From a checkpoint of a small transformer trained on Wikipedia.
Size: 13 layers, 6 heads of 32 (2 for keys and values), vocabulary 4096, 10.8M parameters.
Architecture: RMSNorm before each block, embeddings untied during training, normalized queries and keys, shifted keys.
Training: a variant of Muon for these matrices, 148M tokens, 9009 steps.
Each number is 500 + 40 x the weight over the matrix's rms, rounded and kept within 0 to 999. Layers, rows and columns count from 0. Numbers have three digits each.

# layer 3 MLP down (transposed), 768x192, rms 0.146, rows 171-277, columns 64-127
492542498453464458505443578491480521481450534503535538586455526491506503463534521490522463495507525436417533477473447584491523524572479513546499580489506515453583458547462516545470438513459520
475471587485535489501519496515514438488593500496511538539562485493493479549506427531489537501510512451545474565558533515457498562494506485487477416484469551499573518535566542490469483456502530
505507488560465527546406457560509466477448492512491519489469486522541475486514561576523541509539440497493416537449507474509493451487566480448478483500453486526449510492459490429503520480488435
514490498534577522490472516563507465426446460504474500543485518512486501460555427504465489467439466557471567468520485578497532537557530420510480487503491512548488495544466609516590533553428507
489563521539515510503442440486560507532477392477497418536511501442459456471526490563496471445570557549508558556535458452520491473490529512510517498469443515548502512522522564538568547540505538
487471529448482512587505461588560533497448576487495529587495430447480475477473485463519443483518563470392558492497553432500394534583531542482474533516523463518537524489430489529514495524446558
503379634491488467541436510413446517483438533519499451456477629476500495448443479481506552485545476495517519457434436508577532513496455516460521437457513484444456467500511515548465484493478489
531500535545511517489529438499468444469507540510487484534561562507515494451492485520554482410482521503485434452448461524553518582525475487508517516549479542529474532496476495499468491468558466
570512444473504470443479504566537476547441515455461540536480544446529464464485482468496536471481527489506435521513551520523522492550442450489514479480531518496518504548478536511500509467478471
550492433500440490522424449522527439512514508466480470520508505555475476503481541455503477447494517504452479474589524497576540530560524567547494454509498484543523521478497522561559480473618408
566520520548548489445464498444488560540490531441636527488560568442470465471517531564501514520564567498477569434441521493535508513509490512456530468514519406519493524505533490484488465553474449
480557538509515480481451522546482558489499478490513498492503493570439442503476483494541566483464476478487543439483510446498451469491536532445463479589476524537540557494481443476433530500595444
497519559491504481510510458528525477477462507523505516465499487577445503450487475419534505506475468480500444510538520469453468522500478499471568486472495491535502496526486496485453522523525454
526462506466549558453528553576501479508439469495480491498554536551454539475444551496494551482541587538521481488519486577539484429487562465477468518528486522440472475531572504478449479501575468
459533515556524513445417530409505502495508532543478449513547526526510569463523522446432520493539483508501482543441487489490527497466470479538430597525564568549450469522353459532441500446483558
558451454474542483466420564479459528517547505513475507465562522467531518550544533532555530537465495520470523543489518556469494478539495561524403510431550490531521451499495468417606457540471485
564543462507533555511528434497517475569511465581442540456505565451505480481422556481515501500507452471484479503539529481523563461536556447472530527597485457524470516506477495556550465507524522
543478559477502567488473518534506461519534446500510486475488528450419475431520491467461499474474499509460528453474466519593419544528498487595537476483628507510490438470395463550517538533490491
525532460510539543554528502492484536516470473543464491428558539520456508525532466511497454517386486495528559485515569561576471534550504449495543518523463414587528494467541498500559490513560484
512443529455490539487408543562520461465397541485490482481554537582544521513473490469555512498434489463485552472539523576458461454587473429527500464485519434519445497491424455511445489500525516
513458495433468503543467441443525502500449515511543494546492558429500480534472419551494534507536491509525504465519474469503513489562500534534507456544546512524503458484540536551435460493548518
481544483488435503494422519513508489551428555490506520509526487489550439510439563459453437452508463529438557481511493454457420474468451429508521571531480439523531561527475497560580488495555470
546470532522495561421527525467527541585545514558477504535512518519483540529500499471560550498487589510490495523494459492481491547547537396535470507458462529533539505547480525491509495558493461
514479500483542533534461513561411486522473469503484452525458469499466554515545445449546438486533446491553468590495506447468483489417563484519482565508503547479515395518488488573510487549451479
520478517470464490530489484499518476527463512528489508472517507509498490435507490490483499484570500475462490535538477487538519514545540441497518558555589525544522525543487499517507523525501462
561489462409455469488551492486449458480386559507436468538489543521496498497478467474441456547491527417484551577516503516570460545470498503425487501450504449495527513487500568496439478515506492
547532502521521532529497515551600525480471499535445419584548457599473426492514575433503502520520489483456482577544485522463476486497507560475436529490453528474574510475506502501439452515533405
530440513529545542445551491501531535496485494485477504501504513489470480484524499569465563483497549522479446489485514499546454512514528451489468568539552521476534457464490504469540490525543453
500547580524474448531518513459518551470547481467501559513496431544537530434476439492466589465570415596482531585457503441492500472474495494535517496462494548531507486430479481481438504474464486
472520459497477607449517520576558426534508398514513578547493486602533497506556555407591536477501586546456488581557505491520514521530486465509490485476506535505486498512435462518482495464523512
501549515467579507459463415515484503530430495554499481506488552482507417492496495471541458554592463566534474536497578540519580506496431519447454447477476558443534535563495475387524411484472499
492518507469446548543470485470455506495465499507517458518484484460495465502476530474484468432519473530495483409503490440513520411526529516465490538528519538535505502507526499537510460482528457
530444455431472496461562455432530507496459509552405514518501431536458509487414466525509395512529518522416503484501485584507568577509462451459519444495470487428510554494491466546479459473505485
481526443520497521555490548498509464474530522471520549473483485524477563536520440500477468502515481566441528529448522462477437450520536536556503499492512448468502472516496477522511440525440477
481485517585528449487483564446451524504501444528469470510509460485532501470443456525563452473478504540462452567546528468530486533492421522520532486497525509488449506452539533475537527618508497
537477596526466509455512526473495520563469503548508508485488488476518474574476562518479402553535502478426454539584468491536468439530492476516392492449600518488501507559487530544440542501513564
483525410582473525477434521570380481548535586613556573539475524499537562512437549500612468540480597479443515450569506510413490546533522510535478529467417497618468548512492498550484429470600445
536482461563610472464459493583528478436558503527534499435544524512470545528503483554453534482506399547436573509495423526511481563496503499552525497536545448548369465464490477613436471491526603
512561463492491453444457527509530467487500504475465425480454461549497571527476509513504541513486571425548484500519457496489500463546523436553543494414502486547504579446476466479495427415453498
509445530516563502485478498543383373510515407469500477494569505515485473424469406451534470523464537499500533513489496482500467559450544518514489480433516537481486514466497522472534527554520486
608522497478482477487478453515531538539453520422491462547554554538454449471479501524490442422503524471490522585509488454520537518471485510500425539459519474477477461427529525506556554545504473
556465559510438479417576472455456479490539479495448435490553536490488481424520525434454449508467554505539488499443486492516484521509479444542449501461509460537513449534456480488509458515496503
487525474553512533461436401455515444499511499474482492500456492463494542457510547486399494504465523406509508493483517461500511494533492470521479453533518434472507446549482499569571458580504464
475450546480469502581449491564473458505484511448552508539555437473552523430510518456515437497488526549426503501495478502556376484492449427481480454533510541539502479464436538531546505583493544
516544510486506490488448477507544503498491615517528504488477489512509509477502475494400476493533512522465515493554506480536509522418510493464505504489533549496468464535545498525460512467455554
544511528490410509512518477463512509507433507555447453495522502507511441500463548460527572435557522515512509585467533478556539523566517504509492519476447504524463486526559483451475432518509492
510479517456464556471413519567599511481526516497551425534481458479478484577488507534464433501540479500484446495494541496529511545491481514442488490469489502543479533570544443545504536518489579
564527582546519567475518505577487391485537501452489526523532511561546458515520494484546505440446534475588482557467489543522454492576510466469475456583494585509452530477500533515494538526497495
501515561442480519498499479530486472424457441554503484523523483462530544480572476459541472528519492433484511514492469461467495484542494466507492432422525455519519550507483546511485500497516465
471479522525490534577553444539544539508416433579428425480450551504461480473474507513524517498510563489600455544462468489519519547586452451515490460538548564502545486506481563536506454537477483
548553575461571510520478525534496490474478508565518490478547481522557515431486478474432460471523509482465510475605505520442486440553492434490529533533542478560560522411481470493502515503491544
413530487547459539516513588470510465486525483604519477544470514509509526440535569556503513463481512518518528526464454483513515505485508469416415443476486495495511487535549512569566443526479465
541524566508579606405508450535499465511454486479533470474530478443564477507507496472526476494519524472467567520549515477514518506555534446552507470465522505503605466452517454562427538591512558
482538444531457539460469468469583489458531449529514549487482500486509496466470504520542523474460469499476439497529442433478502514563527487532555503471518449523474539494484498505476461517516550
468500450540531518604496524458505536545484517455447567507540509557485500479512492487461542537556501458518529521489523507450511517437513514418488464427481551499566485524533491547630572499551498
605508435506548488466509471533547422497493524501489547506513551460489476495543410473517507472510546467420517566478486492459428467497542532483449549497526471517453535518508530484558502484483497
556494525504536510489454488501492541490512471525552546500461465497517512471481505475519525497499452483503533494522516541503478482545501508488513469495492468531559553417476508519542551516524507
501552442414455455503516428427492598469525476522504409467472525460443473435448468446482539516473413538553542570462502508449512552506444501522469520440482554497484429428473542447418499513495571
539551574479472475523482519506539508476464495483496595521462524480556446426507491549433560463471519501478510521487534441576468496476457439430543486510474509523514483445488507579490481615458479
488510496536465466529476472468508420568396476525441480503486518428494543493515498505483497419474535537522495517461564497392534548548484463462524503560490473484512431497495562530532516499474543
534509475520452448539454516488465492496564547444512525472473472508490501484447532507411499493498500472475522435512559480447455420575499466497552484525528467524490510493468567495534574462519527
423470461556600497422519508486578542562478447566430551360520542494477470476571535492492494428484537456522498514499476460574480470582491595522488456436528512483436473495455480494486518470484463
542504525516514492474466485459560530476571447487528472506451527566514455430504538512483505515536490537403505564456515546458510564522450472485493548578447441465493472493519520526503552593498473
450542582537485448557465489518419535427496509557465493544481476520509545557529489464550472517478477512559486479446546486500514511539566477525518501514484483516446471539512494503527536496514419
526541562529474557399491498492469571502537539453488496493544466479545499486427479493476560508494498520430439455455505509505486452456529533505479558518520473472520476506492557515481432479491519
526502448482475419496432458491506517443491478441519500509589502532523552568551493432530464504508507514526504511453452563528493520522464442481440503468505487528534479543502507514524475571525481
572484461465504500539508483503465507476430511490494506530577480577477459490514453463445499441528539491410523518470491485502491488580462516496516491570530473542502595496539542572590539550534527
503506438570541470473470478439507526531494528527506492476470593495506533555531512490532566468508465465492447485471500471430498421555525548487511390498525481526477483467485525457508489504545422
547534444507591432502480521504456483492537518478537465531464472515473488513496492498472473523508449578450474503474543542509476457517512533468462489565518508541508485440512445483468516497493513
563527539526480450506516446565557464526537473453411442524519520502490456486465436414502512509527519490493554523452441493516538513458517451446485476458501541482527494522547445471568524561553517
561473538569514507494492537500525487538492519501446510528523478531568458535527502562489489586499500527544444492579455499503497476469529517477484502572442549522489532417563496578464428474501495
535458512492460515434502450536481476522502514513468430501521512528493494476525533427547542565481525481469463499492506465438516517484525485440419469464497471512486488482470542550449456466513471
556452509488492489532446476478541540496586487565486515504551473494502461577505434504566488544488477448424565489519462495428468507566450474525480493481446488460561460540605533497487531479425453
439442509467544458550543500514461494464490579461478541488579427560591490489558468500457480441555458475533538509505472547570485500439455518562551503440520530513520527522502555519459472538492473
467475512478538503502417507551457514545429497577434522450493489472440455442460441443483504535448508448484503590516518479412507479584473493478548490581536583513559477527464555559562527458513522
526527488531583465520484521432487494479541574520520554503492496510472470500477514507554503449501439542574536508449456487568530474567361522523513526440582537539532439537442470507401423452446472
456502503468473483497447562535548461506473450507511563519441507588570501510516482478562500502462505567411562527486524509561567559551493533572546466508474496482492496487549500518491485522498551
523526503524487527418413550534508481453494455497468418450526399432507481534498557473533547490500492505502450504558576551466582468490519550458397516467503563470500379469515456502532479544503489
567503530511487480447559423493476514504538491507485524510476564540541415486503524544525513476550501534505513580519469550548490565534474510549535472483521499473556496493469498531482494517457520
489477490444523485495545490550566544532522483475528464500388532459529491486649511463555535454559548514487455495457453551554532512517490497472518463499492500592468445471528465493479492434498516
530483481502527492507478478496617511505538499460549459497470451510438469422459514546473428444453416455397506521563564503446503434551473544540523409494482546454475487482511486478473545502468391
470431465491527472511484526549499482560539568516504437493544497483490492539460423497477559546458467492578480453498510508489511450577484483486507465511473501531518486519501521616567520577510519
561526453486433434485513453507484514566532486489491540451456502508449482499450465521549541397495473484437518529533429589547478514454436516543418474592433524487521476481475461566463496524433456
501464597570477453506403516539532442442504595555504580472462524486493512478536505496554461476525502467498492565514406579473497490530471451423481467490467471536524499619489473408492489654535519
480464575505511445504560528519587489499505556480496431479467533422484494473514480478524486576494410522538515512492406521487448496502489519468447471587407440483510521494516537537462510503575493
586466424454504472408512473554496484505387527480546562538615551468577492517531519419432439490510499432423422484517476558500530474543372539495494525527475501537475497552507511503525529502521546
489512570548455524516551538442504474527470492563486539420616480507501502475531560491455479525437470485476478549528540532523496486511505515534495517516494530517504483577478494489517511535452514
476480460534495567526543503577536499550515522515503478453524516510500465512454429430518573580515556550549362448490506493468477492495459441536504529517445449463475524506481521508539515536479519
492515499448547488545490516474513512494484505540482530420468444489563524430467419508514510486501489520443512438513442491439457503433481598495476510456513468492485545437459505501478534589544529
524502490481486579530529529507447516465501564525533463505515434459483474506427485480478522433570542490478507509549520522564506493598520529544553482561566504493579519498489522517596515547522524
468576579535514482401485511505482456515590452532572498442532457492472437386483422467479584484509538510510476444471545563510544526500483521537591459506490461488538495481503477497455443498429539
479512503493509498583476494410534533532506475455497540517438523519444489445480526582492539556539475494505479476522569478567521517511461436478487438479514551543472525496480555566584493412504570
572427588536484529510482470506437510467486537511513570478490469523468556580492536513458497517554484529551498523529458502546544534548531457467511513509537509496498552455516551526517494459463529
529412516571469456445542476501473403545499481479521495504489452513509470540431499512513517526454505475486474545421463557523495492501472468556509440500591456485491502546461533541464525501498520
519488497494513525499455483536504517484508517490423492533430501477478452503461550474495547508474421523571533478483543495533500511504473470450549524484504510539431529516487486478522533499510575
536590512483524532439479497522518517495559527545489512514530454522479527489559527504589508520561495594513478524507488623535603479562521501406461477505522502532518529514477488531490543485516559
472499458486528551547477466538504595534481502556503555563544499553546473420540510432479516414528507522508536567537528485464449484480469483475512519472451467557554519490355457564553455495496431
496535538507463529539519513465496513448476500512523450499540677469453565451456538492591478553428502445471427555514491570529428538507473478493534504494512519422489538506492522505480442466457513
523506502534503524503470513550565517520473553552516491430418498499518377530505483414518459441474464553433544516570580459516482495539509490574439467444477458388529516426482526517408494541478386
527516469512564577535436515511472510515467521520483503557498503513491493530518407420502555476498505497498467527477482518466499448504525405529430494523473519514576491483528471465502457473484532
499447489549502440446574603433505443465479553524450472470494516503531496514495516488476476423474574509508494555490444569508588461533489514522488453563466523496483483488505502496487485478577461
552566504412463477461453481548528470442425515507549537569535511532500483454554553426544484528485529493526498461425492559537507531483492410504506546506532505549497495499468532450467456393485457
445456503517506479453477515541441420611437472455476506564477521487520466451467528501488533455547544460520502500497489547509517481528497513516520528529524465517524444493456506545578502543521511
440488502472460582438498493515487513519469476537493472495524450507541502541412544523524540453475444434483603512497514535556519476475515477486428475546465502504455528496495502500545490572568463
508479468503532584509479513545502495557420459517480559494490510485477532412537536594568519523466523472600534586447471528535503521597464525460459491433512522426465494487475370508570518577492477
482455488580458533592478505506492512546476442495545480499438462510496441443569516499454408504484437434459444513427454501511519497545462526475461395469567536440576513554447491532537535523462567
479434499448455465472484570553417486553421484477449489497508518465505441452475466529472504508514524479438558472547520528506468575590496470505491450520546501496552519483422556466494533470538485
# layer 3 MLP up, 768x192, rms 0.154, rows 172-278, columns 64-127
589537499503581506459522530572494542488546540516464521509483481519535511424523471503518521517509469543479484488510456516522551443456519526492462533528542461462442467475517557474480535494503498
451508539534492463482454536486463485439519471496492531420500481462514492408487552496521437416533492483412562537578563522536504558459414451457534462560495571473536524479425514522498458474556521
482475557508540455467467537498521492531462461459481538528501479456526500498530549534530538479395491589505576544474529518516548526532496444503513508484494515529465492493488549535516616476524528
495477502490550473553570460470538483490492428521531508477430439500483515524456509531485510490520529502582519540516471459550544531511493518470501517555522462558526455546565500516532537458509550
476484507457429555479544489442501494494526552513483487459474484461551506474553498493513436569550510422508528522518529507551498527591516414512488510565476499551583500477518503495421463417545573
563573492491465454489556476552521447455549471444509425532486460479482404531517566464542464481492477522472553501512502489503453448519536518564572533586478523518574483424541537482453542530510498
484467492448559489472454465499492469578515528488485484523545541497527515509519545551521463446506469429501470484505514514486480477497546514519466397419567487533536524502487516503478497524548533
526527550514572451547486495508483535507527497468460503521493471494516501457482593539562533452444523479501464501494506569520516433491541515491539508507541509473415504560471496500483504496461429
550485409509509555479435486483465494493452488521539498573482370471478463475509444489472451450484508440533475568474461425464470478536491525484511438496416491505555520466491513481550457537543486
512488456541515490463533540488520501588527472438510520531465511504511482492488585441506483521530422518528458493563485491469473482468489513504484520498538486541450498566502527487447521517519532
518484469495534581524433507547561520500523499527470487486458537527500532496507488500445442488451508474538496559468518454518469557458514517528516490494484603555513519524521460496478488420569492
525489555509525522494456459518519492473504429479521476504507530491522424477509473455515480526547524454532506476508491468492499492495488481494508513467509501493491503526496548533516542515493467
529525483445564493521495500474494466494496564487564491407483474496505516539449546477573441442535553556526499452534519659431490493552459516509482517410463567521534453538501484457440551461492484
458499420543546533519521487482481531474511512458569504496529430520457577518556550480488514489490467552555536550502539441536503512441506544491502592502499537544509488503436468392501450512424532
478531483448559508541516484504518478528510541480531486588520532519551575528504495518505469544482523491510422568605498540458558445511610503543499513469424559570459559464506480491531444473468463
545500518474495531488546558475480495564553535459508519512513524448507496477434536486455495395460537523558502469504508539483532453427507541535531478483575498509505515531529561529546484468500512
562501515493534513525486543485525511460458483504464493541499515494506502471475563577471589508441427585537477513436409526461498523495561513529505474513519407493473452566397541477464547520541441
422501504424474535503488508460423478528518517485389440523533497474559556403504500445545499534473473529438527549494523485427551477475564453452444490440439524522491521451560457431493537542516406
548476470468465505516476593577491521439473455555549411513475518465501519452528537531509488496432492487513565519486555468462470464486491515551575565529419414496457416515510599452492490477597482
523521525427511501491524436535536508494612442461455458465539505538507469504480529488560494570514481476413511466512539520426412465553486526484508554492493504542569459472563508489403485513499533
429488531534485489430423522469478486482532498424524437550493395565534494474457468438535492546568501434487484476527516510529528521555523475493496478466487499435553486513442509445471541560483438
527457504532510464454471490499518560495498451498537488535478591465493539519537496540468535525545525449470529455492453537485487463540547528513546491474488456464548507569515519472512482492493543
491539434484501505422522545442517464472529427515593447553469489502496586542588443479501468565553535517501442558511448456446519433469485491496597509501509524506466466504483442511456563484433460
503459544507483470490446495451528503453512520483499506536514502445482479456495477537507509473559502477487449519496491479503515498521510484504524505465482550495457470517459503502552567511483456
551442506505494495507490521460433489484500479565443498515474511580572474518501507540479466454435504499500478511551481494554496431522522574494547563474554532484495560530500484413488507469469509
464490497462495486443494508447472529460520527551514435484556478499510491538547537490508529509543508452513575457493536512515501532456510547464421527463420480541496503590471418466437444478474542
461550545468550492477549472482559503480551473521526508460474538476523463473548548543518572499501539506511435541496532518476507480544524463469509519466523520527484524474509471533442501488556532
511483499512571425526493527462512429459525515479521447509488552493504411457536572446473540501453485462486482507495509431480475525592478494464518480566529518474523542433435534539510486486518512
464489497524453586535548465510540480532525482466503572531523509523508504520533491521548556389519530432452463508491528433488484538478475499520540510549561548531478434576512505548445488467508551
495508500447553504509527490501454437503479522519545453517495448416567486554472499507552393439471516544546429544538503466454451527468513461470503483531474492526561531517457478478471538569552511
498454485492501532503479444527519504518475506512488552522538507507576477498527434527495484483469509531508455597491486536465587507517488569451541482513552493564481476481517522483509513497525473
502544519526522424525445495487517491480453499445473449434503421532477488457483515555460461552405497539470530495420438540580476501442481550495525408540462539512458595522454451532556477468513467
471547499509490469538505528528523532497567508481552509450510521498566513559480460521478492496518510550417509565458494540466505530500477441483509482513481528519542490543468449522518522525516537
539568591513595495530479522515474466541479472503493502498432539424491491521474486424560474481468537502520571486512570511481531543511521497541475535459486565497563520503510503504538550538488489
454422574526486514521596457498491479453523440587411507510475504476505492502514528579497450455526508456497489484508485480471495531556457522529509470452440522491533524474465526462449556518533559
556536439518550478527503485545498486502531595564522451493537560485496537540509546512525489525490468388551505447467544526450531480437532520463475558483448543481518513541469551470526419417434456
502477467487503478536447503539526472487520461516494479454480467392474518490507518530548611531419452554464557483467430469522509483439423574561449474439511466548512443510513503533459509464436534
569507505506561500477506481510501527560511539497626488557391466470499598576523578483464454522443503397449594513566536535509601530480502489522478570424490525449489508434420510444508428413475402
507540564571484529489537522496459484477541538496498464505383520392483423538528469499540550514492512528496487490562472512504533530451569433509442529530463445506475545506473511476497533480458521
517463479493516500451547485534538454534460472469499443494528619541495452471519562513477520524491520426480522505588472506523475549462512518467467537556579484499572494502479457465540505522470472
490535522548528507477609413442442507534455467487513470534579509533514603518486506477448478512488503547569518433409527507524480481511505443504492472485496488533458526495464515477554516500530513
470485558481511472448531480522493493491529444453515451518461504444491534506587504547510533467505490507506521518502541513561571480505491506451515463487573477508546569441492491543524585545535554
508519473530522454494424605533516469473488463503503523470467501482541471515564561444526450547456569518486428524468488505517480508615501533505529437596493508547534465409482558558511467516553522
513549480415485455513446553493530459470530488487542529500598489477513489554453514494506505584468451514464494480455566527490566456444450505523452544503464511463539454445481500539483535488534479
459509511519466501529483512501525526512436513569539464467450479442435471570561495495525596509462500547531495476515478488557577510497475490532466464432508496486443521500484410475492537501519471
484420462470494544577490575506576534468471506503469435493480529507469469546521493455375512506484488566512519463445572489488516486432537541489426574397568495555452513524502440562523584513417460
428540550481524458523515534503457537504552569472528430545480552564530477518584499435556415530492537455557484533462495518491518500566472545500462490508517556528445565483542484492420442503502513
512488519491583522555505449528523490511414437497498482483469476501514496523560468488508487499483464518475556467465446497511536468502503451536550490438520448471549510519496532475548489462468528
453553485465471523441508514441515527473503487517543469522475517470507500524521547485483501476442515493527508545471493532448452524547522494496467537473542460456473490472544485531466461466526494
491534480509423444514521559553528515469481438514597446451464508527537498464418456421486502490562455576588538527530471498440550508499469468530524520534543474490449494515494490491464497566548486
502508510554517531543585517452510447430515527503525511520467493444438478520551473531412518513550518545506496467517524556577448508507593492462538470417441515471523455522443504451516496497423485
498496573526491580474472523468596496444434484485482465544512479474529479473494540544520475516521547472505520576491525456416520520631519487528465448516491500502533452480489473521454531519503457
508461508490467494520475485519503479505571504498498500518491541516481539585518502472525563530477487499580564516499520504475492449502511508479500511512440546516480497511441434484516493502484544
433499477527466452542498410460531481505551460468417538466452465521522445485545499559540500504436491424538496467498545510503430493453551526464473516494509566469435510549549481527521451443483542
569477489538437462468588524484539529466473528485498414492407449560481491534512504485534514576469470467421493426560512558481521507546475481511474476486502470442495445454502527501410469508512507
497470509411459468459494480542491472507483547537459541492441491505570596443492524470510434494554551548449468461464543508493541507442478548514448483516522557531460551496528556494426517544531525
489468500429494548482562518455478601492573483482481538487515523556486504557442538516554545484561428490517463596454517538496483549508422534501549535434524534574511462467477468426490500557511517
520505536554456526531441541466472446494484497476511527507445470497561510513522555587526440403525487479496567555508505444574495520475423429415531522404581521453469484508532495532515543518566445
467546547483515472507491493531511571590479542473458587496500581463549433558534542549440569565521535513517539538459539580492490474544496471447525463415457513494485590574474429495637465464493500
565497506472460512493475557524539508519496498500525432492499488433497432566431441579466503511489544522477481463530529486522505430527457556539522521563536534594509493457439504481490471509514507
453499500542511536520438442502495506461548446596494520462478550503469551427505518460478539490457499526513517455478541460442507470577520521517492491470488578467430591466486469473480509491519430
475528517538489486550450509479531472537499466548479460459493488484602481525503497545496506527453496516520533557499531499432494442514485517486516474533536452520518475490473499469508513568495500
478509579503515494566496538552516540474521436465460504506456552558511531553499421517534461528537506527540479538409497472489520507506520544500536554490476515486527486559573534458498512505450480
482532529496545469472489538463526533440499531451511540484492505468487473464481471466495499491503613563522481469462455474520486504450489526517450442455514508474558444525454459507517493507507558
542472473427547463468487384485523440493533490496601489479563507540544507470562446510560490479491502521521558517567523527518534423502523493476472535442468495456549501512507524424585447570523445
457514548487496493470513532489517482520577432516501486478468557465488554483440429488527505512490496533542471509526484455472443471589550421539515515475441543540501500455478451464535540530477543
529535525519549527503521456461513493455495477490509512433529499511534519483515505512576488428525504485559497391523525519510510528480467548403455454523505506585468490534504535408532455435575492
535475456460482472484460535464507492496510530545564438492482496466499452520457529503511466504471513503529510507505466498491551587451491487473476505522505524488467498462577468500499494513473499
459523504484432463433520463490525474510498484499457522558480455495485571492496561492496563526486516505531507479495462480475505535509525407494512523474460459473472527462525520514518469495531501
519488458543498452462484504491476548520479548595474493525423473507518500545505473505449485497541600493509568433570481546469528474431504495509484504487545547496516497470509514467443418489486436
499484492512514522544517519464527542482461471487462596560481493500503515547503437465483459468502526503513512461470499519532519506556508516517543476520511570509475499522535542442545524527486513
466429453530502439538489450366418553487588414558556497530515416487471529533528528494549471467508379497487489469549538514437504473501410550467540535468439484471469439549468509489517570507515415
461507552421522524569490459514528441481577455551486533525464408552581510524576493483560524538535498442564509474475500580562476509477451415539551500497478537488517459509458526548442521541505450
513461542428429571515555599537486555495535476482482491462508483517496506523454418495445520456542452503541520527493443485448545455512553462541512532466473494459502481484522508523626563442511537
447483473480557468544469457496400458534507514473504514455494462496536470542526487527586463468462480478519500425437516494500525467499513496477532455513490572521538422531441491500508529558480506
568541504488529472474443527561553454456519492538457572481468494562515553491573539521509528496540444508534523541563535418516519486519539546505538566446485513455441490483487531444509463452520545
428507507483439420476540453506490523557479488509509459510500448451617478446489582492481521474515512435540539514471536474510505478522550549442544517470455438494496565508480458523445446534470518
466507508531446493455541534477575520508486460509495468557519509560546481469491525495533565538534521462510485518560499528455505558454496482512441527513556480496501425484444419573491497477507489
526567447512514569521526487496538578568462480460497504477507534537482476442588556457545489458549522491425524487501545504461525427510536517493555545480538491629499477475536507458466543476563549
474503520500562459559509494432526503420487546551577471441481481544492408431465554516524512488554552451466519543468531542494501479464476487532426475466501470553482470516486466447451472549503490
477486518523515529518485523545511528509448556432535466459518482549518493506471521512485470454474556486494495521475478523490460510515500498447448549468683483495475469484551553470508424547546527
517546492418444520539481549496479436563438460575459464463487474484543441459585521546552510518533480424544497535546459518525493522578532519489514427487543502390489485506537476457494549473461495
491467575529509469497409542431494514533464456575540580495507534494507493501578513472437473540537572574538514517520441503491521477488510568478511480480452500563448516407564391466493546601523527
483507600443462410486524560518522495484470540517468462493481566474478438491506518525513540498498419529493590534441430473417470466500497545514444586473479469444482506515525451496492537426501517
484449455503511499574478524428456560472550500546530568516437442505532496550540547514501531522435437466500372454491386550488443461463415462420490470475480541515540501430540542481485465406544492
489497507492520489443421584425487449513474494517478511469542527454513467516506492479475483525455504494536515441471537487483477533441473502478557548530458578484534528502531510536500516466477498
432535502475568568525500464498517517502538500478532554438428510472572511505463451417448493484493454594491507434551452470462507502481399445419481548480513531457549503501554494537460490454420457
534434465474522454506470560497535463506520480568510486592481499539566508510518540517563451560538547530475436529527467535460512543515483536476524483509438510447531488481467543480526514556478509
441489456519458502499488483460505488499488468518520506521435482514488509493509537470497454480449545534539536465516449498479482547520523519473426518507481539510496496585499510499494475507501509
477468573471467465511444512502566556477563480529520492492534521471419470491464503452490556465525519452537516483497602466542542478444586480533501503535488494558488524509508433481423526409497481
443463527349513484530388580467463484446479436572487553507440489500579560485483485544425483544569429508520448461564494452591520493502549440545501557525489475512400529502474491585509510463490520
559524491564481541480500473485488540438528544531432481503449511482491493419532495483481491476494521478512512510467511467530517460499466496553506497463575552512468536529491516484537485463518429
475419447491518445462566584492526518532458512421515524567458559439453512563572418421443485522523515504530502435499476488532562468474497512511471499439539487407488480516509512559452520526480495
507426504574426509512485482556485535447508492493467440501547478492615544496526532472560527511448532543528508521481546465473613524509491515504463526552445484510499516478573514519532569469439531
583508516489533462507492532463512500462541554551557463534459389569443549516532506577561455505557552558540499449493491517505629538549459464537394491500528468522506470488505484482502565445568481
465463462524589561485464528486467537400527517495510531593455416514462493484484591501456525429472461540460476505478442451490576545520490539490453483462490401499440532529421537517533493472497456
495565516412579474436537500481504492496521386522494499436505445487509546400478540461448501482507476505526534482511427512447499460472513513443450479530526582453520524496479448524443449523510473
475454530387491463515476562400464507480389489544463456486488529512532527484476408458477467466454432626431511561522486435529521392426467569519446476512579525489515508472503511507572444423511540
528376501470548494482507503471534476541456555498556473541434511504502516515536503477466523526539516562506511493560536563482520501533476462492484496591419499524490502519486512553466432486542427
490521462493556498507546518498494473509478538542479560532507488487493457536500442589507500528535522536528558524461442540525545519422532496559555482527485502514571497462510499527493545456578474
540554446504450454499485488508520477476501464498560468529481547541490576542563570461520535512524540487554541481452436562601496464517538466455482541499493532479586569421501499445523426495477449
525546434445511501597565427511549420494464472483495535510511441471479512560519454514498524465491472465489447486473503506508437427500511501572504459494504449448538569503530487523504549588466508
454492506499535507433460466504505577506490515545516481438520511456451525515484446543537492564444449564491543478476452499482438496457502455457510491474534473436555503539510479460521523562522432
534498464470455554528456516443522440544434448502532541554540550525420467436470521614530488439457474511547516530392432491458524468541572620470545498410538522498465491495443471499439550551558444
497473500473476515542452461525618541582486457563572513478580515518489510495466467552417482491476467476538468485550535570518545490497487531506499526445461500428524524509453446508458454525438503
476488542491524510586520488535458519463529402571490504497549513523448466557427595508493483439515471520490538482507424543479572499499566506539408489502490471446518478441505501461543566489450457
572559495442485397581511511600560511470436516454482560470569441487508547503530529483505494460460477527518541527545526511461451548551546521487512450491460502475480518510519543512486471453565492